{
  "n_kv_head": 13,
  "norm": "rmsnorm",
  "positions": "rope",
  "beta2": 0.98,
  "weight_decay": 0.24,
  "steps": 13837
}
Each number is 500 + 40 x the weight over its row's rms, rounded and kept within 0 to 999. Layers, rows and columns count from 0. Numbers have three digits each. The size before them is the row's rms in percent of the matrix's.

# layer 5 MLP down (transposed), 1920x832, rms 0.0262, rows 829-873, columns 208-311
093:437443493507536461482528507523470489489563440560512614560527539484553409497568460539582520421491540491479522498501547490491526482493482522506484401525530331460539496469479518554462467487510489395460512492539472599494533551508463434467531470439541554455497572447485444510498537458529482509498484443493480523456476
099:478479544592489535493455519430520500517525487535413543535603456530555489481453441417511499545485524544489460590512485522447453523557446488553497504476530415509518491485460479559542539496525457444548571447514518506538516494498496441493481580533476519439530480567478521449543504530484504446458476503418504448420459
102:555500494542494522481515522486512530521607567517491521481487507548454458520487456510518482484391529555474429540524532431491446499506440479548506472483496524536488523465471551499584481483541515571437467518498528542510486483420502504470493572515527546544522536509532437485466514502495470434500432446521525507478427
101:541542592554538442497522520517528508492448486478463516567519409537560489525542465517459479492475497449498509502517488436449508495468448483479513481523560500472566583442525517458499538455488545500546437529442492527479455499522487438549516517544459491420511495558585468492480508519528549552463533480515483460561483
104:510501529523530514481506510612469510506472534486382456476492478517507487450467550525481523464521542458513468480482460465498576592488466518484513442452496476487467447513461472525552440426453474527463521486471563580504445509479540548462470580523488492545570501521584466464523530516431531495584523474486530524538540
098:510442484518504459590494523523591507456478509460540529513487527491583509490461420497506517569437524520490557447502463542502503469567549591371528447481576463504496486508569480471523466525472535518550477526546520483496546462493546498504545500588585473487496529502423520499535523486541521517512550532463433450570519
102:503488618449517471480454520526513489540434479540521413492487549444567436516477502554556518498441532538464460506477508512472542530441487503411518444436493483465488546490516527456549409506508456485513461506485513451541476545472425510537440526542481437521452420551535472519499514434533462470498523469477545535529480
101:497464470417542503486482469491527492526469498529532505447497456504510509506504540471445495454483427500523525466489529504522482462615499525576541470554507455512522570513552488509478521415514522558447522444520480582514441506443488511440484523511494487513495530561516479468477483487535507458486509441510536476404469
099:535502586485514559510510506509474523503378526561420517517470441517501509552513475476455462466454474499537450553485490516547482519501475475537543442482499490480473519475502470504566465471456515548576552501529504454533496521475490470435457469557451503545525528463460517551491445527525454585439515533466461502497507
101:500574568465502442514534472373505501465430541557445542486508466482540426484539555525508435574551496500496471497474557553562553487513511482463431487489521510495569503524469457479544518485472611507392536537530506509435444496544451482524551478474535478486537460537496507513496507489453507502485518557530533568497519
099:534559533468491494491645557459496468504355523481518451499450453525505529506450571456527484486508507492523457505559525498494481504476475459446489498495457695547491524515510398507466493491577509554475489516496488505447442453425494587465616506473486492477464470481550557491497506522541513484484512489546511480513515
099:549572502436476481533501547491496510456492482540572526487513525506448536393505492506484575513419516484490454449540440472464461495438480538530480462493521514452564527534547554502548509481428519530478488509519537463500561499551509447434504395515491525565506485516521509470492480501528535505458466455492529486500416
101:522505512494494536519510523515548554540589538364527515510497465469488494455486515516453542445464570578437523525447535531543528516433545478435520541465500426441438525501586412456573535445489453539450563535480508437506602423475480474528503548495441506514478483553535562507510466531503517464527461499558519464532497
098:550467429548515479489474489478446524467360408504478473467491450449483475534467487461530483527528501484529462508510542489472517471458427515489510467517524523462517549504519468522502508488526475462450544545471395439474474590512465473501513500477479523506526471576521452532489488439542567433551568482492450469535518
100:542548459483490549565557468513497413560549487425410469480516491502531503498501479530527492460587499537512476484466468462480487405478489482473594415496519531485507530480539463485474461442459474513591491589436525495540500544504526542522493552528454471534491464535538491559450576558436538486520488443525489513453461
102:483576513485451536506521489454488497483251443485508517434523509523490448529489449514523532445455490501484437537461501463554495475479469485508551546508548629515468425497499485498507569465446521511519511510469546439484522503556475486468567506516511506552526458462495503467576566494447483571532456551524498485545512
102:538576538491513485545564525481509562526390469529538452560542546443439444505516497486503509473549482502473506526453477555454447528491549495523481505482451551473490553484507463449461445517547439507553542533458528526528505617595553566509502520448488536429486507586441481505411542471471430516449442432446481574504471
099:480431422526486410528535524503485480525531517527487526442451498492488490517489490518505546571519456487510522508570603527510467490558495444461452478513494470532498537565513483497536529481547435486394505405493465518468494399494497525502513553551482523526507527508536542528516518514523569560457532518494463564544504
102:548462547519481541469522446449560480497493573506422428555510459511467498569451506499543497560477469500482566531518467573519471537491494533469482509491536583530493433470441477529533538550503503515510446501503491437538515511498538476474488428470525532511510503480563552488471480498519427549520495539504480528524536
099:493443550502473507518527476477516526512560525490457450484490563516438497584490514560516476444552525504486484467476502509516523474494510479519416484520443425489561569474561487405544514543492536531443527474496493471475475606535515514496457535528470468522500435508462479499531478471450527540493449464435533517513473
099:530517496540515581489517499525525454475566522458528502481490501491423475475464459516466635531453495493511504480472508491473511493537434514506503516444467462510501432497456521446549535466475541508485506459541516484456489511505513453457492478459424543501457404488452543507485476555525370513459575454515502472443477
100:506486532465524563534522563486484516540697462474412497489595465455527463523514446482440538546571462514430477474531516485492540496498447483460537515537500392505499476501458505472489507485442449529503486527501465512472554476546491448553458440544550474444481454514431447549540472501535464520541470502388575452520518
095:483528520462491523502544457453487453570456512532551543442513489534515484505523468620544457539489507490534511432569502442537436471436485448438427481569539364508526515458481500532429486446503477514489534531508504457571488549473563448495490500465484501529462494518513484486535497492549483510499539487501544481501487
102:510447484489427511541475533514569446471557465577569438501468482445537425463452486480420491510498481531570476487512509565412463466493519464537506478458512472511484563359484439531528433574543480521524507482498448484409481492526512516508513499520498569492546525542574478482571497546443439580510607470475498516541548
097:570552494467471495457479532505445519523495514515560535522515543581447450483571426510496464510527502439560473538568500512499496531513448547461500494508526586479517527420554515505475548509447484557514497458515609513553563488527530487582504418489419475447485464575507565458449460524389481512558490538499526447493504
104:448517511531571410499505521505480534586585491525469415489556496466543492535559493395541556523470487488449502500453510514532520495539503509557498556500522469522441497473383534528523421437550425478562521520436485543501515531496409490483511541525494534499523458511533458485535491527444453487464437491443539439470487
097:457503468533420459529502480470481514494238468487409539465569451538477502548525457496562592515468553467515495469533448498495460461493440495503528532577562575565508525557425470515503544513541436474468490546536500499510510474533500476498522478479490405453500487504470454559545478473565499507473530448537514459477484
098:475503435557487500433396549598515496509513527423586476507512489517460520534475447487498495519517540545485481559530493533511474499553474539518461475539503503501493483579574484508543455560455508491473526540534502513493510583479483385495481517506492505506553457484492447484457504520550500451493480525448433519545497
099:502520534540514465476446458402452499494399463514445505532525445512492439518569530476457427475508451490467529465479487464561489504481471493475466506547577667531435513476568520471502518452528567535556418488455438530560512485506498510509440446526474503518474537525573472480530485500518524488519473502501549530509488
094:462500488542454409537500470524458476473555446515563458428501520555499521479486469528460474515529502475463473502541466444517457403467485453460482502512412339490532493460541516432520518519446532487546540509479512528516517532550553443533526561425534486468463584597452468513461476457350485500499540504554453457523558
096:499541399539482457527452404474476470586369464518503598516607415530462513447462508542429514534515448495480543546531406483532403425517478486501446522475490546477527519555518446483427465509509485479516590556455550500478425516512461517558480497532481514567498516533465502513495471519492524505560477517569582494460424
101:525457472531554497482440479520485485487792453575539477436527496555517464500523427385531500481474527504477456507462511538491492490549497508468617509531503334537502511494430495520514479547513543516491517466478476517480491506489547511480518536496493515537482478516582498566506522518485513507513549504525489551524523
100:526496496521510392497508477539492521522360467540453394513529476476540470486459506523556445429465550501525424490515483523521475562550516521581464504530531574504490538487518503510412552487502463546538456512490518520490452557493462553477508538466492549532502518518458490539537531445512503446501447512446442523462452
097:528552512448467477486454582535543615509443605412537472487483509506573483502566515498507508536501533518447551587516520468452507420532469510515469550529464525600494520502480430467524475498498501559552489510504459544452455515486477474499548483453500511492469452472508519466497422472505491509551507490532491537485446
099:478530446539491620580496507512462437520443537555491504557518467528504457552509486473501458538515430461538487477506527459556528472505522561439558527563500410506498544478466547439464539425485487552440526506507514469488513560417496495524509497476491487450450461492487505507481478494502517582519529525563517584394496
099:512425479519433444489518439444554527536464476490459470449548520481491560470417461551512452500485519442511516475525481518473590431460473483458497497529532475510490538383483528506481507548491488500472485470544527503500501566524511516523443532532513489500539575544471500548463482482509473537539441499490481474497584
103:498504538591520492528511554524407495504534442571454535487536455488469434477489539493533503545564481587494458512446483446554457441507536529426512509450475560452508524503465479501501478494528506522526401485487477514439463444496444517486463501457515486484503475575530501529481537445488526551513556462519490496507509
099:512450460498534504534516420469489444502495491501465461542503444511486517595507475494490480539539489507537532464482486506556505429485497477502516479449500451562498459435562482498543500440568475474545476546542517469504465520578530442531488553509527500483478509525514453482495539490523510525598533488470573559520492
101:483500488519525461484474431554553527510575472484519452459501483511559478509472505469569532526489534393460497466555467517517538510472580579494480543464507488485472450551498544490524453540539482505451564503503487523488546487490502475420505546485472524530414542434460532471473487508549448483504512498493441507494509
100:468556436465468481466464527450513494463268488602587503439435501486536564450569519500435479494538486534444420501479488496502527462456520501511383526530534673497493525482469491477500504515504505473489511477537530522541477524533503449512518535536535507482473487519495523469526503525482467478488476534560403524491433
100:463466510523586467494479459554539521533510527539439444515514519513494630464533489544546487577472448444430421432538584500470496545496527476540459499538510524575554502441428479535511514508498493578531482483552518492537438561500479536552532442463496456571539536404491483478525458405502570499591542424618495503555549
105:449521529515547567508469389439582524492509450470554475575542505528622535547552475443483469458547532490478508505448518461519490542477538454552503456610551481463492456505499505557540518502426550427477517506458488467470591491471484430455471462564558429496491529464463518517510470459534453484440530551505486452527527
101:454488552446409565577556502517587535539502526461478531548467567483485546518504428634512499566438532531536536463477506403487397465514480443465446478418508465430498564529501534526525551491427501505530544539486473473546520509484485452525538496479483511531465449442437482542539493471483511524538541499477559542589508
098:482535491478565501548462527457369455541498469457532556485497511445438471490514538515425510549534527499526541532499517474483487523513494480472506506493515567466439508387464484473490538557582467438487489501469525529491482428564509484532522479505463568562530476542489494464517482494494510519496548503490484431463425
088:477514462496526492440522500503551502467000461522546514548494487478463479483507528501509509515508519481526504521522512461516508478503508552505307466467494833483479531503469508532506505490510496497512485459484509535485487495522497527475490477488491518488496508506519475470526457502497490527500492492501566488510480
# layer 5 MLP gate, 1920x832, rms 0.0275, rows 830-874, columns 208-311
098:576544554519581547492455509467491531429487470559556419403485503492488584506487538524537546445489499444497538444479578481493520533474524443450494494485560554516568451515444454445482496510455503523473551487584490488468540487535471537462533534458508504556531458458503477530481548524480518529571543499476516546517509
102:499482491472541494555494576478538502584444470540446523522542537502533435540543557504597483488473469545556550505449532474504436451515518438484461537517502529544556534487478554445488502494547460550512543468590504491547496522529472522436540500466534409501488498516545522507492525502468539518483511537523504462528496
101:583529509549554487521507498508479485530513538525510492480521508515537510498472495501455481458496475486508458560530566459486470537486425487545485467521551526511467460478516469535534470488522482558477499466482465462483491447480471496430502526450548461487500435550491470444504558520486502466491512476491514505437472
103:466450536564515533491463494472485468530447570491419493435517579527462478547415535530484520582491478421501491472455513596469551496537482562379466558482572541512440546514529464549431499480471428483510502569477452464550505544512493496480427568514466478522553478573468546466461466476504501596475509437500465527515424
096:538448490577472477542507551542466455428463564530504563489450515494552459515539518452509445482529499486454464506432503553497528544531470565526508488497516522423508505520537506443551447534476459552515504518568528500513485558488464493513515455506496449538543517511511472496532571551456536446498580535504466490561473
101:497478524520546446480445501538493470532503553501417468548528503477507506625447528534486446556503485473523438463390539539514479514499487578420469469536527542537499526508608594489475484554446472533562511541525525486460526506471492516513497562429460496579497458563515449537441483489510490438478462470537520538547491
100:476541528513513540488455533413455416499406476488509529487441477488587555469567545564467504517500489543546561455453451510487488476466496497519520503465481566546475538462517494488472485516598522490527509477568513499528520463485521449497516469471484485544498528538445489501508532589475468485510504549474491555484410
104:421512493499470500511518528546465585452450465498499516542461458553522440437554520543430518465482472482464429480528474557478525470423484474493558518531547452523560478454560577440483475539423488470448573483541467437480467435523486565473486458494510503486529505506464403573470471549507486484527459579495531495587475
103:481443541535426551465496504545446519556403482406482493501472485541523462524476550498492467527505511600459467402449547476516531575431493494513490525462511585536468455458489504464512494480508501512460481492434476441515552454515449508488519415560589565553513452501520422573576522523496481592538530536493512557536488
100:517517588486485454492481548448505508557500530506475515478515499513567493532485559458447545477541461508495490524482579521489439498491424453572451467483466492465510496479510440538487489457492504443462473498526549509535504546432542516433560526436432507516558518484511545511486547596525487530552483457499552483467551
095:548520502500542475566478548460521497564490533441490571560527547513538583513495464517581481499500500547486355377464444476552514535477482539489507572476525511519506561446505435506495530557456554500482477573453484509499555503527465526626503539481501447508457502498487558495461565469470453459530573515488463489501491
097:451503474481470519538527468447458508520461516456479586525499567505590430487528519509563455507561500540520484471417469511572488459518487474535498548438400507449548533502561594502478473417428562535527478449512495482447479452487474446517519503541521444493554472484518501523486577538511494458545489538515520541540540
105:524390533519459494557514490451501419460485460491481425439471569399532541426556503509465540517498496554488526514415571525475515538501472533541452495576515527524487489514497482439498456470518475536431536472517463562471510567495530502498481551447513515416511447481539536505503551450490508483517479475508567483515461
099:544459477480521457553473525491482436511426606518489574460543514516468555528510533470504559477460532542542502490484469544510483521567490499460423518546537562499494488444520593512526433505497476476521468516481475531500512551479475466532467522538475430541463489527555543501429499508535494508515553469458452496436545
104:501464611493540510534537455512437490528496489465446481484480453486481535491533534490504474530544504463485478490460522526508454520543453518508516543567534501521503464541514561508514545505460524524599518555555476480480416488529502508540446451522508562530453489477444486437525457560517502516455489470529443461503487
100:456538522430486511465534542517432480543475499482497494491465540536461484494469492462482513461477507538501506574515551483552501551469502540464486482476506525386556517428533507457514540445393489447575540526447502531469484478527529472430479479502469486495421544515450534540517551529476537575571499531553531522506529
092:420495509530522493601534517509518485546463472508494514564518496502453481522456489533439459488504435440526551509446530481562469478506469399453493501491520547570497513504450558463495443582506446454461533493522552507483457474507519514429560600477507509520485447498513491571459526514492531513438512509494496524498548
102:445483470541482526490460584510466461558420486545519527477509558458475503551522561476469464540483492493484514430518564565487472512448462532490490512487480532549456520452518467465504566600570526539517525467504531465503522502514460465463459425463520515540576476493507465468550529529460556500472529519534519513538480
101:468397557529491487554431531512513544451481509437475570508547473500541480495497446478451495510477458482544542523502499469531472481536516431495455516426484492516493410505576601477546529500504537532491523553476497492478435572517462520484657481460444526483486590479518505540489577497474538467541592497538505522466514
099:488513530543492511538457516455487492432468485537484555457524495464515540525486460481479512446527467453462527502447503522439481477479522515533441466465416561488538522475522506493551455517543470475505453473513609468441442554502465490506537525585532531455501515538556483507517533501503494511474478459493474462460477
100:469548508546497452476442521465499521554471513480549480496458489463518504481445497524462521550497487449428543513533570525526429504518468557518461469453463497502500561607434459548502460544514592496427544472494533522519481599425506510458553534537558410487449505518492480484481565538544506422539433509502496466513526
099:567510566598517450547462528490513541557489530494470567436451518450532496559577561502493464471487539528437456419517536517487494499388545591431495515502458522467535464490540471442460490587443476508566584556566494528513503560423491417491557520519495528459443457515428484505451525424488526484555448557494404458459489
100:510435555457512507591522521503467508519465473499472564519501434543481468490548583414403518511460492453499476486488435556465496472435548525535544504495514491489502459424525486516521386481536558492495576524555457498512463498503406503497510544528548481474557547419497425471462462542508502484500523500499543465537511
101:399462540518486463503472484460515479590454493445517541555550480533516497539518511482459469515499509482563459525473470438468489457495540514451518524485497536533518471450539539457486449526522528562547475506522541536467471435467504516538469535504513403546555514561491475478537508513575530502504535540495439539409445
102:431506496528472484481517528501403478516438448462555527516467536525549514461535520521460579566475477479454499480486507507502509517505511458502560492536477530556465493474471549519497425573508470507457506524473476544532444485500491460518604480525585485501541468472476499595514554487461534535496491573478469488516613
102:558416446474566465562483491526434426522541499469515541452475465414577475496525472522473460446507498553446448477476521516476591499455456527515550454403457510467443523500555522432508541513482591514530527511532513525461446508460539538491545518498491508560478541536495496461461543451507507505490370530534468492516506
097:475446507594482473522540479500480495491503486521401505519491502503474501578503479508518474389509512417481475472495492506395565482483545469501532510419509511415481545502573506469551566522416541547495532540500443436494393506481393504510517522533549467534439491442511484452491513473480517523563511578549464519485478
095:450456464465510548475533586481485530473515502467490557460499488479446500540481474513467577571490560504479498466495519561558512445480487549503452521504458538505549469486477544531487509473471505498424525498535464509547531533497453493469498553465533480509505478439500484507431523544543518446529480480497537487495499
099:527503510453477551513575503476516479500473557475459473536507487428513570509537526556516541496482460509506510492451528527500546583542527533516494488489582511517482431529518510499487441419537514507477532461516534463438483462462465504442450457555475541473595450505476550502469527449602529542466404440491532471520448
102:517491421549525499555518474454505461537509509549491520450544409422466509530410495439501527486429459451493413500523416493464446506524510536469501540565581538532520454431476453550456518463538533503511477522520493576487474562503572478559521544556459463505482514467551513445473485480501505535531497488470474465466414
104:492500496460519506581486605500478473606471482463535515447431489481526469504439501446420404440442487496538495498456501507507485405501506547502514573470484527516511544511499432497452474514559506484502506499446475528496462488486496520527526496475473510517459535512538495501474526513625500489483504492524465519568523
096:482584459518464457511579527396471408489493464522496474610492486475382506515470472507539579462444516484477447523440524566520447518513537431513507485466522541507446502483510558555503429508505471468461443495554584453453483450532539564476519575509481451437544482564541530478538603529534514459465572500533470463491489
098:509464506524497555521537409413439459565483477442438528455523546502442447526401483536396486465482509465554470500460514525504447518532449529500474485447579552386539496547494545519498501577446494557469509462545528432528510485510500538462429519506481482439535512499552488540458520487486563540545504510469444478480420
100:513567533555453490480497584486435512463467526487499493542456421478629515502515551463459562495492484503438443488542483566442449551531480547519513514510436509505441439458496511507502497516429504502494548520424491404555526476524545468485442436470522561601524547465489499508511511606495500532455474542526481516515494
101:453593473507500458513516493503467489569442466521484534493467474520508500491505538444463525551412428469463493489449531521498413485486529468482581549424527550537525499523506535451469517550487467530555517503508451453524489470550446508512527546496554523522393523511533478512568492551498499514488529458505518521493477
105:495456555502532482512427489496477596522450488459517529458402558436546501558545499544483439464523463532500467455506532484545495483469518592478453511471473566462543518460606485434523540531525488541482465520507464428473472531443497495506434494487520506531492471527475460527531539475464507482506554441507531496521541
099:478475518533485485420472504523536544481470540496472512489496488466539457423457504531386530543518514410447494531503464496513463462575419473531518548538517476469512466521430472463448482524495530517446545478460436466491504482466459483557564531501494408482505500560554519560481550543513504474510511596567537514493540
104:567466527565554546569514520488531406477484474500473537494473513567571523446516477507504463527449496407485494468463515500538512466530512456545456527454542502501519512479538464529599502444484495539452548548554462537507492542484457520561571481511538467612554512477500479500463541437558484535556524607457495500499449
101:542497568508492523506513527391507544529495469436475577454581554424500523482464542502458475516473463449455503548509483534490471496485461439463500507536557548518471453528472517568481470482443447484486483531529586476455512436418494407512527603448480400483512501554473527526564538522506508434518555550467457468518563
097:488479431569474498506449544448485512520499471527502495465490560440521457498456559513462407510464532500561555445420486533522515479488496464557534550525468511544508433439554502507504477559492494601478524498511464546457499465475481472494580549403486481517462496548543476529464554474548539477468523543414426456492444
104:481484543416528516484458489503512485557447519457474481512535475446506497463477516495479498488600491518447476478466498546587508411491480532503501444533516528516561487548490522452507456511487460426469481529490447426530518394506523519469506497492537455501497552483556423512522509514498488490522575494467576547484380
101:453435529474453484467549472441430517540478463515461547521525457559455472471439492481452524461504504540523453516495576551582591514501503513494531472509577522469535481502528546428489495479571472464464407450550516551524488510458506484529503526454501496500582550502538510556439491556576506495515574515535528498439445
097:466515494476488463487465452553559467493482563581534492519519462491451410466466495486486518483556463517501467526526474443541493512555494460478485514543556554490504553532462435524519462458527496523516463573458531458545517500557497496528532498560565521514517613503508542511515539537467502472495407546447464586522354
102:466475492524453564502438520514468488578597492471437515473545537518524486534501505490553441543471492515505441449538436514517507532545528486492538472506506458485546522508496526467473509526517546531489551546479424523514475537419498466530518577462540495461472518521522530491470536438501472516494477490542399527447529
107:507548479623448572500517525529441525534455470494569495558505494460466515536521472568518474508501491513518477462468521539565457483543541533489479471537500473522540455413524460496489495545512556470501577585469419468469479484504474572484603496494577521429528536514488550501522476517576472533486444489475492403516460
# layer 5 MLP up, 1920x832, rms 0.0265, rows 830-873, columns 208-311
097:536518483445484518513480547576575575496560451518500430447523490513481533466517522483489439533498482523476545447484489446459589496453451515531492488569492485482528535540452523498419499473431602509493501425502490517574501525508546486471475489455490509458480611434486575521492497514523464552530505490440483564453503
101:483409548495508501527469494501522537500453497473483575614429525365529540491494473521533483490525421460465451483531446516424475504487487455522467487524490519527525444557510493482475455451537543573496522480494442498541557484497501464496497483479459460546426423463478489469546485455514483531550433532501575532495419
102:398475542471511498477441438487563473459523510546467485477455454505581511455461501457526587509578472569508600482492486520540457559461498502575516453501479478479494528543478477468528492480467467511529555436510511515564525562472515548485517568456619556627444478465533497559458501469518518509487560507584508491511509
106:468543492519591511537544541511475413532506456553436440512546546595493494558473538476503464385483484474559462497451449520606500484499529537506490579491436543569419496536561572470516552446495442460434509529514518529504453506522489506502611502518509514506496557485487532534496479564476463502461501519523493461492485
097:435505514422552502528426493534511529473462497429521494441544473448469506485356511517488540542467501552540594469514478453484551525530552469506543432538514533562566505553510541520472522515515555465559452558494476482480497403474523557542574488504519513513485441488526526517520528466551466565507585453503436533390528
103:488408505493509529548481556537492486497486587547503483486594449492453511541435489415552515470488528409526457512516498541532519456497469508509503520523464527562521487513504558526456503535500451530446483574547479495530551483532524507487459501547552435457536500477484451562597528450472523480459562474427475489426534
100:499446469535571479536531504527504526495481522486522525480512474437518431519513435472462463503511509475539487599533536534471584470531478539485510491595465524481586511502564479544498588443497462512486452483521472466510556460506489499469489533469520496479523506496501478430504570501549462513551532472453459609487570
102:493520481501476557451464493507540577560460509462447450466464456406495548467481467427556420556457565400488556446523479493534503488465482545460518501439483481514465519534445508509464620503528508493522508472518526525518500455562547525507526500492460464558538519533503562507536507510530509534476553502554439461477509
102:467530506505542529592526640408530373445482518575435549481522488480520463526484495516522508570453529501511395558480482542507521478582478543430450534447494548502512434522490521557516502577513528473494531503510494494423455532401453554504525495420494508482487505535456484545497512531435489483517516587469547520527547
097:501499461524498416514510459524475466547443528483508575481500412485491495473452464521486478528462476584522489485523525475455505518554523553505554488545540489582540474503463527484473513438513562461558506500459456533513516523526401467538536482530458582467404462418492533557487505500475498556519479496428461595465433
098:571497531455448474541546489443548461513490539461525492528523565555484498431559489496541511491529519477516523458534505494482551495516526467511501434565529478432515450526447564541573472537499546436530500491516489522521550553488482509556526454476546515592437541508452496506487480562533448450528479537474574541474478
101:546559489541460521550529531422559499533462547482546550475548546417519409496437537501569448462512457503531488480490558493514507466529508532463523479485621471488456515558585498486473441424610494530484404520540516518467588495439540555415513542581517475495533461455493541474449515523487501483466506551517518477498467
100:565494465503534532490495568487448534520495504524447535478520435505515477546535423530489438489550508549527471559530529491481471496468501531535475501445469497503530523433500509489456511534492485482461581561450491536579567457538535520436456494436554549558512534502523541489552488554541510497554454496505510430466574
099:546568558578518448473465591517487496434512488539509560501499450422575466493444498523527430517461466493500508447536533523551480520550482587481509508512475511546461524499547460477476414475457466521442479475470452479482522530524483485507556564477525575482575446507538506537558541470443445494532486554508442478492572
100:517534440442529564491426527537557535499486513483540424482534515587417477518525488505430480512524529508498464462482483464506445557575489525488510467544590506516442420496536424422494509498564474431569494526447470487482524498458475492469523444516503474499516499522487487512527477529455449410458449496517474573584561
100:557455453480535490543559526457440489532506540462594540507512508482512517554517486383537525459495507444508492462484522459489469558530444407497484422455448506490497544530483511441510477463584494528444534461550532478597504550542492474525538533453504477500503498419533528509456515507481487481398432495504511485503463
098:452540471521462476526513508448443488513482511539420496477584498452549468483456551467529572466501555502464468515428467484531542451449491455434448466476511520503471499427446448514483554539492564476504466489579518455561499511500470508521503528486555467520549567507467469469490440481452547505465571495474438524502510
103:493473505516546498475520427480538475415483507469460488507517489464503484461469495505461527492548520521575537520523477486563578488490514536467526507491546532486464410504500491485486527525475512489508462564538491535541513541556492497484501459510514493500490482514477465492519552426500458497463521486488476457475521
098:462433484544488498414490567558522489515504434562488520414457471496539529420530501541485516517498551510508441538496602482549572556457486480471512547517452501582529476498496510534464477498454554558493492549460476538407464508453512491461532541591424487479479561466515551452571455566483527434485500457517516499521476
099:475499527491396575529412490459518528538496469576499408508544497512457503534507441484566500514490491529492523465505499547506495524468524484504504587478474544577525458490497475565496466523522495537500462525506559525475474489554513482489564545467437534526482546556439569505567539494517532517488482479479488583408473
099:517452462520506551484502478534468386564523401510494519499468477494475493536476525453534480511481507456475469514496514513542411491490489503538516477489438496532569555545452518522513415511526479534526500489543545508473462518476512488479507493519483466476480469575477480511435498538526526471508499506540389550541487
093:550529472503474474530490509540553523466501506583437483475543430492452488449507519482531477491470509516467518520441467468539526567454502571491541556436519507528496537523471477528459467498506539502535460462498469475445478489559472552560475492525564548557526476502560492571436519477511558503499519543529477526511464
103:495508434574562442471458529543490511492512508561539468479530467518448454542431492452488518511560514491447511443462468481499496515468579535524449435479479519412397508462468518510517472437503484446583470462497551442531477567515471501547521487468453538493443465471550580448562472486497447507527480466452455569509491
099:486440504510520422515512392603502455480508501497456482500530497545380532512497532512496511524537499520444498490533521519528440490467539478428532487488585470490561476524437491533511476480550522529537535434457503489543475465537477553484497465462484448487559454522496470464460513447564425499539520485554445448429451
107:484492523525442536519505477446469483522491495550516456559528502435473480524536480515487577487526484509439400537453481502541494514454527480471535503497462519486531565519486471508529489485505490467478483442499535533536576410570506503513518551477501461524506513491497541514482493457499524488467426483516496535504457
097:535420520412496521493502600501536532526499496575506427484470475486516509530502526484565456584466566522489600605527492567485509486477475545554470475495492510418518442472469542515491471520547481459472518489459447537462534427527475463477434400496453494494424498458494445547506467503488445482508454493515546519489453
098:456418474489525505488451463417501472500483531495547456450447484539575526479556471580486496461538498478466479459476490516488470526589480515465459513507467476509598445537444468459532453561554542462526505539507501453493492470490441487549490526526498501545426479480500481496520460521463560556489458464527553383516555
100:515455481392431507539537476547444529489511505471494536486538573507509510455484478518488459490427467474464506555454502432553518553483523575456510472458480469543507483480526445484511529497507552500508468451480467554487497405541563551471498491454529478427482543503518481432547557496531487488452482485497445463498456
094:508548488512455503533536516466465455487555556524480502445507499510478512459484492544544519543496513608486566519540478488519561505501486495471523483488581457496507496577436476532546483472508524528443456383550552565571524466503486444472480466562535476509509569431545582505544492464507441572552468469521490487471472
096:527448613487519547429524568520491513456506485513502540478466539456522496515413483502511495485525473381546499448491539507488537537512520479478512488478516509441477518460411600475508531525490560529477478534563469437573582502548525487459529489459498537493483527512524486580456506553495537480484533494411370513503525
106:529490506454545572533492475522476535490550524545454497511515484487518590535480444446409444521493492481565508540512486504503457555503494519500506543510606488479541437489445542503506513477493557510515532514493469537473474438499498482481471540535513478485502545554528534470486497478549455468524559449545432502531506
098:496449477477525481542485501497478426485545502550467528504470430445418473509475531510506544492488527547509536504400499547519539406502458448531521424542587464404531520519507528465414516534507551483508500557496489518473544481507488497514485507504492510430401515466476508489472506546434470466484520524492465547533495
095:505546454523516490398483504492441545496540443606414512517499471463516471461535490466520395550530526511549395422471507526497450605506564447464450515462486493582509494450467489507467501437476491565437549436437548492488465493473559503458556573492521500393508512482504460445556447554524448477553469520516501492458455
100:461469525445495484477479467513514503449530540514556528503455546450505509438512504519498526576443530553503496523576553518431509476535486566503489519490506493537575526477518484535443495516477476563503456476498406537519510467520528426519518509475525563504528446512487578494546490482499530490516490505574590553456493
098:509447479486509457450492430522564464526508515484497494462527529544489516515475451512470475478537531459474506442515501438576486524553487479456480532515508452448524485526527526492467467469561474466470480479501521480541449517513441544458517589520512451488546514500487528451428487468532500509533459552582461418500495
101:526498512558466469569463499452411462544512599581485539537508508474563518517521557511524429504542599502570505483493542499508526438481489459495423418509487536501435438519575529494554511555512506562519514506472486506527504493511487528587555507509500465438487476546526503518525516503423537486547556494446479473461458
097:504394460575468503462497483520495487549522508456574458467496563511426548543508513530540533514448491556566544586472513510503513507505483474494515447486470498488506546531490483465462517559439533484505543433471539489468538560458537459543430534527527542489501534460450507483517513538508500587483506415550563521518559
100:510477550486473503506552528425534499584501523501467438547548497480465569510523514518510470512485478517498506471493522499502543502461455519453492531471468527521470454511426441404481544552558470517538505536486458449571574470516501557477535613478485507536474533456505449473432454518562443534511486474520498513506510
103:519460525526417501483530451517481544429488475485531478535489512554546528386535468584535507461548552522462521409534571491483502441492545521470471509510493515496418501511483463473508453462450542500452539520514390511532583486502435557426425483555576522537444533486442516511489521572541505463538461510529493439460452
100:554482539425509453531459459583583460502502527544540494478509524475510555468487500524514434519480501420471509547534536449500444489508598568511463430564507527519482491482468429412503526482569547484541551500482554548483574526533577529503527540486468551501535446426547499505427453478464482450446491557580485559518580
104:410441541536483511460491535500518493490519449442536522524422485497495485418536486518472549471470515425490597504495492481476503434482457503439510446504465454428495409466508439501465489526525516492524534534531430497555525474511561420463522473552592516579513609402477401491464475536541469470472532461464476463495546
102:530501529477441566450504465490467539525515539485495513537486469561473504479496450504537520440520450541579448497499497526526521532524485489511491552548583494489440509522461518513483420470445522528561521486534555445512495532479501497543457464454523510475453538475476441490497454493521493506544470433438517465510515
097:523464572506420532530540570501472549446470510542429509468471519503506475561535478480550477466514473456525470508453485523548463550554458455493538567514551456508476540446434494472504481455530582537549474501557548515458505523501562512483440528493469529387567486499494473526498482529515516541564520531478498449499435
118:512524449480492523406515483478561448541486495479567542502485475505429506476459538497598535498538503509539515523565460473545546417435469552507505512564493516470593469520479509550493493494568462455499456464418505512471505557486492430491486503535523513474487473505477500520493463479454514488468472525484540456463495